Weights of a small GPT-style language model, trained from scratch on English Wikipedia.
Architecture: embeddings untied during training, a norm on each head, hashed n-gram embeddings.
Training: a variant of Adam for these matrices, 126M tokens.
Each number is 128 + 32 x the weight over the matrix's rms, rounded and kept within 0 to 255. Layers, rows and columns count from 0.

# layer 6 attention query, 64x64, rms 0.12, rows 0-63, columns 32-63
[[131  92 102 156 116 122  98 110 123 124 133 106 131 143 163 160 103 151 172 168 199 159 139 118 145 111 119 109 101 107  71 114]
 [ 96 149 108 155  71  86 124  95 156 139 127 121 150 115 149  97 102  90 246 164 219 152 128 143 150  94 110 177 144  89  75  87]
 [141 108 152 109 164 183 129 150 145 145 178 148 139  87 110  95 122 104   0  77  65  79 142 128 124 169 121  76 113 160 171 157]
 [100  68 107  97 164 151 151 169  81 168 166 100 120 183 128 151 173  83  52  84 110 115 149 113 157  75 119 127  92 117 145  92]
 [124 137 151 134 123  88 142 133 155  91 137 107 179 125 133 111 184 116  79 116 124 124 163 150  92 168 161 157 117 154 141 165]
 [153 132 120 122 108 114 190 148 157 121 130 100  88 127 149 122 115 136 148 156 125 168 118 124 151 124 144 162 153  90 117 148]
 [122 115 130  99  84  89 112 168 148 186 142 153 141 133 152 132 186 144 112 159  83  97 129 162  80 158 118 116 110 146  97 141]
 [ 96 167 126 150 174 140 154 163 137 102 154 159 123 109 124 104 111 109 126 148  97  87 134  91 126 177 128 117 160 178  94 152]
 [ 43 157  72 161  86  99 115 112 117 131 128 142 158  88 101 133 194  23 199 161 187 139 131 140 181  99  89 186 137 111  75  92]
 [ 99 145 136 109 136 131 120 189  96 150  93 162 133 118 103 134 155  87  85 110  92 141 126 105 124 143 137 141 126 167 138 110]
 [162 125 125 110 138  99 150  91 135 130 126 163 155 168 156 168  98 114 143 160 143 164 152 139 126  72 158 126 136 119  85 114]
 [122 152 146 156  72 124 192  88 138 100  86 126 111 134  90  90  80 111 234 185 207 144  58 107 168 128 175 145 148  84 117  92]
 [101 122 139 165 136 128 156 143 157 123 178 106 144 115 101 163 180 148 145 106 136 112 172 169 171 129 141  92 171 139 127 119]
 [100 143 133  91 120 166 100 162  50 183 138  95 129 127 136 128 125 169 145 126 145 157 126 196 166  88 145 101 129  85 165 126]
 [ 75 143 138 120 142 152 145 163  83 156 119 118  92 137 117 147 140  96 147  99 119 113 117 106 162 172 117 138  94 143 167 131]
 [ 82 116  73 144 122 120 199 111 118 110 111  91  97 171 135 160  64 133 113 107  95  58 115  75 133 162 156 127  82  99 135 168]
 [136 168 149 172 200 103 138 171 102 139 118 134 107 106 153 111 128 116 154 147 139 149 102  93 167 145 101 133 137 188 138 152]
 [109 109 114  99 103 100 123 139 110 167  96 156 153 127 160 103  89 131 138 100 125  74 136 128 109 155  44 134 162 131 162 158]
 [135 177 156  92 182 136  89 170 149 156 127  72 124 158  96 125 155 129 101  91 141 154 146 129 139  93 175 129 119 153 154 142]
 [134 152 124 162 157 102 123 172 138 144 131 109 164 149  99 133  63 169  79 165 151 132 106 120 137 154 147 100  84 112 161 137]
 [156  91 147 105 147 126 125 167 169 107 118 149 114 113  40 130 135 215 117 136 152 132 101 133 113 121 158 147 185 144 135 114]
 [ 83 159  98 106 115 139 124 138 156 135 131 159 128  68 109 120 122 106  96 176 128  92  99 104  89 133 133 169 130 130 171 130]
 [158 106 128  81  85  91 115 103 168  95 186 139 128 203 114 165 143 137 137 149  89  96 143 117 124 146  84 104 121 133 121 151]
 [128 107 103 109 143 128 102 139 110 153 103 113  79 112 125 151  64 162  83  97  62 121  91 118 138 131 133 105 141 139 129 135]
 [127 108  57 118 138  90 156  90  85  94  99 138 117 146 153 167 139  76 129 153 134 101 113 113 138  99 104 152 159 153 123 104]
 [123  75 138 145 109 134 116 191 121 126 131  78 104 157 209 148  89 128 154  81 136 143 152 170 146  84  89 157 151 104  83 126]
 [102  87  70 134 149 126 141 117 132 125 112  78 134 148 113 132 111 126  92 159 159  94  83 113  97 105 166 139 150 121 143 126]
 [164  71 125 172 107  84 134 150 141 102 162 158  82 159 124 154 122 113 137 160 180 162 118 113 147 112 127 157 103 127 107 126]
 [156 127 185 120 173 105  99 152 124 159 141 133 115 123  94 162 196 135 144 126 179 119 159  96 141  93 100 148 145  96 154  92]
 [172 103 151 173 155  80  87 142 191  91 151 111 137 136 113 168 140 143 132 117 109 114 126  81 124 165  76 147  98 173 126 148]
 [146 119  66 141 116 113 101  94 161  57 189  88 112 146  82 154 182 145 137 143 190 107 117 170 142  97 151 159 150 131 166 133]
 [150 103 152 139 171 128  72 145 106 144 105  88 152 156 167 181 160 159 123  62 148 140 141 160 137 156  91 148  94 140  79  96]
 [120 140 146 127 131 122 121 140  97 102  84 168 116 115 126 157 158 102  88 150 134  71 132 152 108 103 126 130 123 144 100 115]
 [135 142  74 136 107 131 151 124  78 147  95 133 115 107 162 108  80  94 179 100 155 124 107 101 111 109 124 155 132 110 129 152]
 [199 171 185  74 145 125 131  75 161 154 136 127 113 109 100 155 126 117  21 107  96  68 198 106 112 166  99 120  95 197  97  66]
 [127 103  78  77 114 167  62  88 105 119 192  43 142 163  52 143  65 176  31  98  99 130 165 163 188  90 135 151 117 161 127  40]
 [184  48 110 150 107  96 147 157  86 176 133 112 113 142 116 132 146 101 197  27 168 165 167 127 131 136 134  92 147 118  56  95]
 [174 114 109 152 125 152 119 118 140 117 191 129 104 158 113 136 165 163 101  81 230 121 116 172 214 103 105 116 102 118 145 128]
 [136  78 154 130 142 107 146 156 146 141 116 120 122 165 151 121 119 125  93 131 128 135 170  94  70 125  63  99  76 146 123 141]
 [128 104 160 146 124  99  87 168 203  98 131  98 169 115 187  43 147  60 121 131 104 167  99 110  82 153 203 151 109 158 169  92]
 [173 152  96 137 121 162 133  92 151 138 120 116 143 136 120  96  96 129 126 132 117 148 163  93  97 122 113 116 156 130 164  73]
 [106 106  74 154 108 151 135 140 154 114 148  59 136 156 113 107 169 125 175 153 130 139 144 126 194  95 178 101 158 116 143  88]
 [179 142 203 115  72 158 188 105 106 119  55 197 134  97 190  94 143 153 185 131  94 135  96 120  89 166 135 143 151  69 155 217]
 [ 75 122 130 168 142 169 193 137  75  85  82 167 142  72 160  45 148 163 216 156 133 108 108 105  95 123 181 128 123 116 164 172]
 [ 81  96 117 105 131 135  91 161  95 157 127 137 153 132 189 143 163 111  81 101 167  83 149 121 114 104 115 167  75 138 119 137]
 [ 35 138 157 131  51 116 151 132 111 126 130 109 134 183 149 157 127  96 109 195 107 134 106 108  75  63 102 179 124 119 145 116]
 [ 75 106 169 121 108 147 150 179  43 134 146 157 148 105 134 131 114 136 187 124 134 123  93 169 178 210 125  88  65 107  80 147]
 [133  83 126 138 164  86 120 164 168  95 119 150  98 145 121 107 138  82  97 111 170  76 124  84 119 111 119 107 146 151 119  86]
 [102 127 122 130 102 135 127 128 201 132 138 135 169 118 147 126 140  89 116 112 121 124  92 113 110 163 154 114 119 180 101 102]
 [177 143 157  67 101  47 141 164 141 113 115 156 160 186 147 157 128  87 157 162 145 144 127 102 161 160 139 167 144 112  86  80]
 [128 147 119 177  94 179 109  99  94 180  75  82 136 119 145 145 119  94 207 105 115 179 122 140 136 161 167 114 173 122 169 154]
 [132 125  98 157 114 114 107 124 127  83 178 129  79 158 146 127 192  83 121 100 126 112 143 170 114  35 179 100 125 105  99 130]
 [142 112 141 161 135  88  76 126  97 173  90  82 110 187 170 131 120 116 154  96 188 154 146 111 178 147 129 143  73 127 182 156]
 [106 165 144  99 140 196 126 125 143 133 154  95 177  51 112  52 148 108 137 132 134 118 141  70 107 193 126 218 124 142 151 139]
 [143 160 114  51  78 155 136 104 142 130 188 156 155 120  73 201 116 171 103 187 124 131  63 123 166  86 133 130 126  99 126 116]
 [143 124 172 152 170 151  97 101  60 122  90 144  83 120  87 112 192 192 105 157 194  72 139 111  42 164 112  87 138 147 114 152]
 [158 169  98  81 123 182 170 100 138 163 122 120 135  50  80 127 141 153 131 109  99 115 134  91 113 166 180 134 205 123 134 101]
 [131  92 139 145 100 100 130 146 110  91 109  77 117 163 153  89 164 143 156  82 181 169 110 152 214  32 130 152 139  84 122 173]
 [124 129 160 156 126 187 138 151 109 134  97 128  74 166 138 135 148 111 111  94 134 115 129  82 134 110 141 125 130 129  89 131]
 [142  89 140 119 113 113 150  92 100 137 131 151  47 158  81 194 146 152 176  75 136 160 162 130 196 101  76  93 188 107  68 144]
 [115 139 122 100 160 191 128  37 141 160  92  91 148 118 144 153 136 142 148 126 138  78 170 124 137 130 135 134 140 159 131 138]
 [178 112  95 127 164 126 134 186  95 108 124 168 120 114 122 121 138 139 161  83 104 104 174 133 126 163 152  62 118 132  72 153]
 [118  95  52 121 162 160 141 156  79  95 179 154 155 151 129 131 141 112 157  95 129  80 164 108 145  98 116 100  95  82  90 143]
 [134 122 161 107 114 157 134 135  86 143 144 138  72 124 191 123 173 197  93 110 195 110 133 169 166 104 107 155 101 100 176 130]]
# layer 6 attention key, 32x64, rms 0.11, rows 0-31, columns 32-63
[[114  77 126 131 102 113 116 137 131 145 106 135 157 147 140 174 130  85 101 111 104 106 134 151 122 129  88 163 131 168 124 141]
 [137  88  91 181 168 132 210 117 128 119 138  90  90  85  89  79  85 190 203 151 134 171  82 117  80 100 124 141 195 114 138 117]
 [123 145 158  76 110 104  73 142 179 161 142 131 155 166 100 135  95 112  45 115  90 127 158 159 113 131 107 165  92 143 130 139]
 [148 124 137 143 140 131 148 112 125 108 162 114  91 112 140 118 126 170 184 135 172 181 120 111 134 135 152 106 180 100 131 103]
 [112 121 162 137 100 106 160 169 104 138 118 119 136 149 144 135 155 116  81 165 139 117 107 155 127 134 132 180  74 122 157 153]
 [210  69  68 126 113 103 144 203 115 140 179  79  83 138 135 152 130 106  84 120 133 185 120 133 184  90 119 135 127 102 141 138]
 [ 91  89 133 175 101 112 153 118 162 104 228 144 135 150 156  95  65 134 104  87 114 110 128 134 110 154 165 103 122 113  88 110]
 [156 149 117 133 127 128 159 160 153  75 130 161 155 149 141 107 143 134 144 168 142 131 130 106 133 113 139 133 156 134  54 126]
 [138 121 104 155 104 168 212 129 129 135 144 131  78  81 141  78  65 175 240 128 131 156 129  90 103 128 108 135 171 102  88 129]
 [121 172 134 139 117  87  81 147 107 160  99 173 146 156 144 119 102  97 113 110 156 157 152 141 124 136 138 121 119 162 131 114]
 [ 93 155 175 202  84 170 213  71 143 117  84 132 149  81 169 110 120 150 243 152 152 160 104 139 112 142 143 139 136 134 129 102]
 [ 88 177 165 222 105 167 235  70 135 116  83  92 118  39 135  92 118 165 255 144 185 194  57  85 107 125 112 172 160 131 178 108]
 [110  84 138 116 150  98  96 204 108 104  88 115 122 127 121 161 183 106 105 171 140  93 160 161 152 103 117 125 140 128 105  94]
 [ 53  87 128 155 177 100 158 137 137 144 131 123 120 128 123 120 147 162 143  87  52 141 136 150  88 138  75 163 124 104 123  97]
 [123 111 159 142 107 154 154 122  67  97 102 139 166 110 108 127 191 133 166 120 103  90 131 131 162 119 142 133 106  86 162 181]
 [188 113 174 188 131 128 150 103 136  66 110  99 141 120 150 116 204 118 128 167 197 117 125  71 130 147 102 133 127 194 166 136]
 [ 89 124 147 154 111 123 155 157 165 129 159 112 142  77 152  86  97 101 139 152 136 117 125 138 110  79 155 118 170 122 131 141]
 [ 60 101 150 135  53  90 139 164 159 147 101 159 227 185 117 101 130  85 145 115 108 137 178  90  72 125  86 149 132 144 137 169]
 [ 80 142 171 139 146 156 123 139 128 100 116 105  87 106  92 123 184 148 157  86 126 102 147 124 124 127 146 144 123  98 150 151]
 [157 138 176  98 157 113 110 154 214 142 146 149 110 134 131 121  75 151 127 137 168 107 111 108 143 143  78 125 160  86 149  73]
 [120 115 119 159 123 153 104 212  98 112 133 123  55 110 107 149  93 144 113  78 111 108 152  75 136 144 168 123 141  85 121 129]
 [102 140 143 127 131 129 124 120 199  82 154 153 144  84 115 129 106 100 120 178 150 173 129  92 121 156 148 125  92 163 131 163]
 [157 127 145 106  91 131 119  78 193 127 192 145 190 118  93 185 173 184 155 166 109 127  90 123 194 108 128 119 130 151 120 125]
 [130 109 152 120 112 105 128 158 156 124 137 147 101 151 107 130 179 158 166 135 104 101 160 147 114 182 166  68 116 112 142 133]
 [180 170 165 120 119 143 139 113 134 161 131 108 124  76 103 123 134 143 110 145 126 169 128 118  92 102 152  98 142 146 136 117]
 [102  61 156 142 106 122 106 156 110 154  69 113 141 198 199 119 148  67 200  57 112 186 156 131 156 138 115 139 133 120  67 123]
 [126 157 168 112 201 177 150 109 142  80 141 161  75 109 137 170 163 154 112 110 177  90 135 125 126 155 152 129 147 120 158 121]
 [107 110 169 163  95 205 131  88 130 142 117 104  81 166 132 124 122  67 139 105 172 127 112 184 190 167 165 127 147 139 152 141]
 [ 83 130 124 118 131 152 147 133 125 129 165 143 143 113  77 161  92  91 143 167 117  83 131 130 122 125 110 102 127 142 157 130]
 [114 136 129 107  82 135  90 129 161 116  99 135 171 136 143  86 121 119 105 174 142 115 122 111 196 147 156  68 100 102 129 153]
 [111 129  93 105 159 180 116 123 132  91 121 157 125 102 121 132 166 107  91 141 179 106 110 129 158 118  77 133  78 105 137 110]
 [159 130 140  85 120 121 110 158  87 121 127 181  96 128 174 209 151 162 178 172 137  79 152 142 133 129 133 129 104  66 121 102]]
# layer 6 attention value, 32x64, rms 0.112, rows 0-31, columns 32-63
[[196 140 163 146 161  90 104 118  93 139  83 121 157 117 165  97 162 122 129  50 112 112 174 175  48  78 154  73 153 187 120  98]
 [108 153 148 107 114 141  97 186 107 175  91  81 186 120  94 139 134 136  87 139 108 139 157 151 145 134 175 175 108 149 119 129]
 [200 163 111 142 107 142 185 154 126 135 109 116 137 101  58  69 187 105  82 103  98 102 107 134 176 144 167 144 120  97 194 170]
 [192 185 172 124  97  86 155  98 121 167 153 156 142 107  46 115 137 163 135 141 129 179 159 143 121 159 169 143 141 171 114 120]
 [161 114 103 127  62 141 124 129 137 132  86 165 155  86 103 119 171  74 122 161 147 137 138 130 195 127 106 128 142 115  83 128]
 [175 140 178 161 136 145 141 138 105 136 157 100 125 136 165 170 100 109 102 126 188 101 156  96 166 138 120 160 153 136 131 112]
 [ 52  82  77 132 123 125  84 101 128 117  80  88 106 121 113  75 117 147 108 114 164 118 107 132 120 119 110 128 134 113 101 159]
 [100 159 137 124 112 146 152 148 119 130 136 181 165 123 104 148 106  88 141 111  73 139 130 109 126 177 111 161 140 152  85 139]
 [121 165 138 118 131 160 131 124 182 131 185 139 122  73 112 147 122 110 139 125  94  80 200 103 162 106 103 123 157 109 164 113]
 [ 87 129 146 107  97 144  32 136 106 135 160 172 122 163 164 137 187 148  26 130 175 127 165 132  95 140 128  71  53 137 136 154]
 [ 92 156 139 169 144  96  88 130 122 142 128 133 109 151 124 118 128  75 115  99 153 149 120 183 123 138  89 164  95 164 126 135]
 [ 86 121 155 142 176 163 145  75 175 160 153 175  94 188 152 144 110 124 148  66 155 138  98  93 149  86 148 129 176 156 155  90]
 [192 154 115 123 159 110 123 115 114  99 152 151 171 113  92 111 172 177  60 181 120 160  43 135 121 137 143 142 162 127 122  65]
 [146 120 165  93 215  48 110 123 164 146 130 151 142 104 138 132 114  89 113 124 179 111 141 105 193 153 145 109  90 107  73 153]
 [141 141 167 160 131  82 116  57 112 102 126 102 136 140 185 176  92  70 127 156 178 149 149 134 204 115 111 109 126 131 107  87]
 [172 102 168 114 179 165 174 118 120 105 131 106  98 119 149  99 100 124 153 117  97 140 195 159 174 144 120 110 106 139 154 124]
 [119  87 169 130 157  96 120  90  89 141  92 153 125 136 223 129 114  68 125 141 172 109 144 101 124 109 103 172 121   9 124 164]
 [119 116 135 147 113 153  87 125  74  96 119 131 119 147 157 139  63 142 106  88 128 145 146  81 182 125 105 152  94  88 121  95]
 [171 125 108 138 131 118  70 135 155 134 153 136 115 118 110 132 204 111 127 108 154 143 186 184 119 129 121  53 116 120 119 216]
 [119 161 159 110 125 184 132 100 147 152 160 110 178 119 108  87 124 146 133  89 161 123  75  84 168 128 200  97 116  86 143 168]
 [170 103  93 134  86 118 178 101 116 135 114 128 168 140  72 151 136 149 141  92 159  64 163 134 178 147 154  88 137 124 125  92]
 [117 113  89 107 103 143  59 170  52 157 133 217 190 222 123 178 100 193  54 201  59  49 119 168 127 116 160  89  27 157 113 143]
 [ 84 132 139 132 153 112 165  88 148 153 175 111 148 175 135 167  91 153 146  78 131 147 129  82 168 109  95 179  79 184 205 121]
 [149 114  65 103  85 103 127 152 130 103 149 142  45 141 116  88 145 156 122 148 131 127 120 138  95 107 181 120 150  89  97 202]
 [151 136 142 148 121 161 168 173  93  98 152 146 102 120 103 205  53 167 128  62 159  94  95 138 192 195 131 128  93 166 175  99]
 [163 129 175 113 163 151  94  93 106 138 101 105  60 141 123 161  95 166 131 157 148 135 157 102 113 181 182 126 152 141 140 151]
 [150 159  88 134  78 130 144 133 111 159  70  91 129 141 150 181 155  64 105  83 122 168 142 137  68 136 191 122 162 108 154 127]
 [ 65 121 135 129 150 104 106 174 152 103 225 213 105 145 133 188 133 142 118 122  72 119 102 107 114 139  62 109 143 124 138  95]
 [119 156 171 130 155  70 141 140 158 113 161  88 112 153  70 175 174 132 158 133 151  70 120  99 134  99 201 132 107 104 150 112]
 [121 150 127  79 109 149 107 167 117  97 149 136 146 103  78 157 133 141 103 185 170 133 113  93 135 128 175 149 161 255 186 115]
 [ 51 137 156 114 144 144 110  83 101 136  81 165 135 126 103  76 128 125 129 165 151 108 172 144  98 100 200 113 120 128 151 143]
 [155 101 110 160 117 146 130 168  70  88 170  85 142 154 130 133 110 151 135 149 134 169 112 184 175  71 199 113 162 119  89 139]]
# layer 6 attention output (transposed), 64x64, rms 0.111, rows 0-63, columns 32-63
[[135 109 151 125 107 104 142 126 126 106 135 135 155 145 145 132 136 139 133 175 115 143 145 116 157 151 145 124 128  95  86 105]
 [102 147 142 122 142 116 171 168 152  58 149 162 160 106  87  78 128 159 127 121 103 109  91  84  82 139  97 130 157 137 119 138]
 [138 153 182 156  99 128 105 153 134 150 174  98 158 152 121 175  91 187  59 161 169 162 100 155 125 127  92  81 131 119 142 100]
 [196 177 103 145 111 191 175 138 126 113 180  95  71  84  93 137  84 188  81 134 129 168 127  90  89 162 133 118 122 173 170 111]
 [174 149 180 151 117 145 140 121 104 105 131 139 127 137 185 140 156 182 140 160 107 119 163 109 154 139 163 117  87 130 160 162]
 [ 76  87  96  93 148 168 124 122  80 125 180 146 112 118 167  92 143 183 136 119 126 107 169 120 119 126  80 161 126 199 127 104]
 [118 125 150 118 147  61 154  72 185 128 148 173 148 108 168 169 191 111 145 107 135 139 126 130 185 115 134 129 103 129 131 165]
 [135 181 109 125 165 128 122 128  73 149 124  68  72  86 115  98 131 197  85 114 128 161 125 164 151  74 171 110 133 110 166 117]
 [107 187 152  89 175  71 112 130 108 169 140 108 124 148 171  95 103 122  92 147 102 188 110 118  44 153  90 150 172 122  93 146]
 [125 146 141 118 138 127 145 115 155 108 150 154 140 108 142 110 136 143 142 132 108 127 136 115 123 138 121 138 137 122 104 132]
 [ 50 137 115  71 181 135 156 134 162 136 132  93 137 110 121 144  81 146 195 117 139 147 137 118 106 123 133 135 164 156 122 123]
 [ 68 132 117  70 174 152 124 105 209 169 121  93 159 159  99 122 149 138 236 140 223  59 157 156 157 129  77 111 110 164 147 106]
 [173 154 110 141  72 147 151 136 155 125 149 134 125  89 132 150 119 136  67 181 115 143 103 113 100 167 146 149 162 180 212 111]
 [118 136 151 128 131 111 128 129 132  85 142 159 109  92 136 102 125 147 106 145 106 136 110 114 113 152 135 132 119 137 136 157]
 [ 89  97  95 132 122 135 100 164  86 135  83 135 128 153 156 142 125 104 169  99 189 133 159 110  62 131 144 163  92 115 129 145]
 [125 176 178 130  85 176 165 126 142 132 132 158 107 144 102 117 107  87  92  97  92 138 113 139  75 149 127 188 115 183 103 125]
 [ 90  68 113 118 130 111 122 126 139 129 123 118  75 137 205 131 116 125 131 136  64 126 163 146 156 134 100 121  82 161 121  96]
 [117 134  90  88 177 120 128 111 170 115 155  89 108 124 204 135 116 138 111 123 155 124 200 141 118 109  91 120 120 167 105  52]
 [148  74 158 185  93 129 134 118 131 124  85 136 166 145 198 146  90 159 109 161 161 166 114  80 142 109 134 148 106  79  47 130]
 [155 137 116 118 109 138 181 180 138 147 193 129 125 115 112  97  97 123 138 145 122 110  58 111  97 136  69  94 109 143 178 159]
 [178 167 122  86 147 138  93 142 153 101 117 112 137  85  73 117 142 178 125 190 154 164 133 119  84 132 145 152 125 199 165 103]
 [123 152 144 119 142 125 145 118 135 104 142 124 133 112 119 111 133 124 163 106 129 119 120 101  96 132 126 149 154 110 124 143]
 [ 94 172  62 103 169  98 111 100 123 144 114  96 133 142   0 108  95 124 168 109 185 131  96 168 110 146 109  92 158 184 150 113]
 [163 134 148 148 146 157 104 137 141 143  79 134 130 111 118 192 135 121 127 100  79 129  95  80 175 135 156 116 122 106 138 132]
 [113 209  72  85 121 166 122 111 146 124 179 127 107  97  46 126 165 150 126  99 160 165 135  83 172 168 128 120 130 179 185  62]
 [138  99  97 175 132 152 207 114 119 103 117 128  88 135 129  57  90 105 177  81 123 119  97 121  64 108  97 143 123 132 100 115]
 [135  83 121 109 128 137 141 134 199 117 174 173 137 101 110 115 135 182 147 186  98 147  98  87 184 158 121 116 114 109 142  97]
 [137 170  85 104  86 126 134 117 110 127  96 117 155  98 119 108 140 111 178 120 142 145 121 115 107 124 121 107 167  98 134 142]
 [198 125 139 156 103 172 100 110 112 176 100 133 157 176  89 152 104 163 132 101 188 134 142 103  84 105 100 132 167 174 133 127]
 [139 148 116 176 170  98 119 122 111 114  80 125 157 135  78 174  81 170  50 174 108 126 113 141 181 158 179 139 102 144 117 135]
 [131 145 186 160 104 160 144 133 163 103  92 164 131 125 162 147 116 141 145 129  87 117  40 115 142 148 155 156  62 142 145 180]
 [134 138  93 139  85 144 132 166 126 156  98 156 143 117 112 165 143 105  85 120 149 137 111 117 135 109 145 165 113 147 146 128]
 [105 150 100 169  87 187 138 129 135 153 168  82 111 106  45 148 139 149 104 178 120 103  80  91 206 169 102 117  72 138 152 153]
 [169  79  96 118 155  77  96  92  95 105 102 151  97 134 155 124 171  93 179 171 100 105 103 117 160 134 127 100 135 139 118 102]
 [136  17  78 108 132 100 179 165  60  94 102 173 137 102 191 119 162 153 151 177 125 106 133 161 137 130 139 105 130  69  68  95]
 [ 82  30 113 136 103 138 110 169 109  93 116  55 121  96 158 138 144  82 124  77 129  44 103 112 160  75  74  97 106  77 125 132]
 [107 135 132 155 185 122 144 134 174 132 128 115 108 134 146 129 121 141 181  70 140  94 140 166  25 147 146 140 115 176 151 117]
 [120 135 116 160  77  94 106 152  76  97  54 156 161  99 155  97 148 122 173  92  87 166 120 124  83 136 123  96 102  79  75 123]
 [240 186 163 135 165  85 157 101 115 141 161 129 154 151 103 160 131  84 116 162 143 169 134 162 157 112 188 117 160 186 158  69]
 [120  23 102 200 113 138 122 127 118 152 155  67  79 111 126 156 133 120  92  92 189 144  84  80 153  87 105 117  82 132 146 119]
 [153  41  78 111  90 107 126 146 122 174  96  76 159 183 122  99 156 120 155 137 205 129  52 156 111 147 168 125 115 120 140 137]
 [139 147 120 136 121 125 140 107 132 119 132 135 127 120 136 140 122 128 152 149 109 117 103  92 125 118 131 169 130 135 110 130]
 [130  95 122 166 129 167 206 107 132 118 158  82 135 148 128 147 157 151 105 138 124 136  70  72 156 104 145  98 138  81 132 152]
 [165 151 115 147  63 112 103 112  57 143 102 148 114 108 184 104 125 114 114 161  84 159 157 154  30 163 116 133 145 114 112 208]
 [106  99 123  70 125  76 113 125 116 156  96 115  96 169 145 108 105  75 177  92 144  99 175 149 122 106 137 116 183  87 119 187]
 [ 96 126  75 157  45 138 103 158  84 121  83  93 148 138 126 186 151 120  93 146  78 144  82 123 130 118 155 175 184 161 172  95]
 [108 160  75 134  94 135 128 163 162  94 154 110 126 134  73 172 185 141 194 113 111 120 142 157 148 170 148 102  75 103 177 105]
 [105 150  92 118 115 190  92 189 184 151 143 151 113  74 107 100 124 161 122 108 147 135  55 133  92 113 101 107 171 114 136 106]
 [ 97 185 102 101 110 147 152 164 154 139 118 113 123 165 103 206 106 173  69 173 136 104 119 118 147 168 160 142  79 171 124 128]
 [136 188 121 111 125 133 204 135 204 155 108 131 143 117 180 168 121 128 112 135 103  95 140 140 115 148 103 125 116 116  76 152]
 [162 157 117 160 118 143 178 123 125  97 112 152 158 128 121 112  92 169 141 176 117 160  93 108  97  99 102 158 127 157  97  91]
 [165 117 167  74 151  60 143 134  95 118  43 147 151 120 155 121 130  95 100 158 121 123 169 173 134 115 127 143 163 120  85 123]
 [165 123 125 174 137 139  75 122 163 137 117  75 123 136 170 117 182  89 165  86 112 210 102 194 128  94 119 158 154 210 136  94]
 [122 138 135 118 136 127 137 108 148 116 134 121 117 118 116 120 148 120 154 123 141 102 100  97 119 126 127 139 129 122 138 141]
 [191 122 116 193 107 126 114  88 116 136 101 117 129  98 140 142 123 157 114 141 131 187  83 141  98 122 148  99 220  98  84 132]
 [ 80 154 160  48 146 127 169  71 131 116 114 165 198 126 104 141 111 127 137 163  79 130 185 143 178 137 118 166 159 156 139 116]
 [ 80 117 153 122  96  88 127  84 103 116  85 159 187 107 155 112 191 104  90 113  82 130 168 118 124 148 133 165 182 115  82  98]
 [102 166 161 102 136 140  98 109 186 197 159 144 235 122  73  87 154 101 137 145 135 122 138 159 227  94 125 124  78 153 143  71]
 [ 84  76 168 133 173 134  64  89 122 117 170 110 133  96 140 105 129 150 166 138 128 156 114 164 111 115 105 181 134 207  87 173]
 [114 125 125 116 102 134 126  67 148 143 111 121 143 147  81 107 145 152 152 120 165 123 127 122 120 115 164 142 141 132 141 132]
 [ 74  77  77 129  82 161 190  97 154 111 119 168 109  80 197 102 143 129 150 139  98 147 135 153 132 175  76  94  84 128  90 142]
 [117  97 116 174 128  80 118 116 129 162 130 102 125 109 168  95  96  93 145  93  88 156 153 130 107 139  78 122  67  35 143 154]
 [159  70 113  95 135 139 142 149 135 141 180 101  71  98  97 146 102 112 114  77 146  95  96 145 152 136  61 103  29 141 147 131]
 [149 148 150  92 139  91 141  94 161 132 120 195 122  86 109 116 113 117 156 141  88 135 141 127 120 153  58 148 131 150 107 122]]
# layer 6 MLP up, 128x64, rms 0.132, rows 0-3, columns 32-63
[[131 121 132  99  95 101 158 136 151 137  89 119 130 154  82 149 113 103 169 127 112 120 128 102 114 134 112 128 152  52 147 154]
 [ 65 125 173 136 136  75 113 111 174  85 120 131 120 158 136 130 161 135 131 119 111 191 129 118  82 102 112 127  95 131 110  99]
 [ 92 130 135 148 116  98 187  99 151 124  87 171 128 118 153 111 183 111 153 149 223 115  91  92 152 191 110  88  90 115  82 136]
 [147  98 178 144 109 175  93  85 166  70 104 163 134  45 131 136 169 131 190  89 129  76 118 143 130 154 102 105 159 166  86 144]]
# layer 6 MLP down (transposed), 128x64, rms 0.114, rows 0-3, columns 32-63
[[109 123  88 130 149  95 156 162 102 133 104 125  91 136  68 164 163 101 113 131  99 155 133 157 164 163 105 109 116 146 135 125]
 [ 97 124 135 106 133 148 118 220  78 112  98  98  88 138 168 182  74 177  74 137 120 155 158  65 136  88 153 152 134 125 101 101]
 [169  58 144 149 118  72 183 180 129  86 150 155 120 126 121  89 186 123 107 101 150  64 107 138 117 124  56 168 164 158 109 109]
 [153  64 165 120 145 163 114 116 121  83 165 125  73  62 124 122 161 126 146  47  69 120 119 133 165 146 107 155 198 248  68 161]]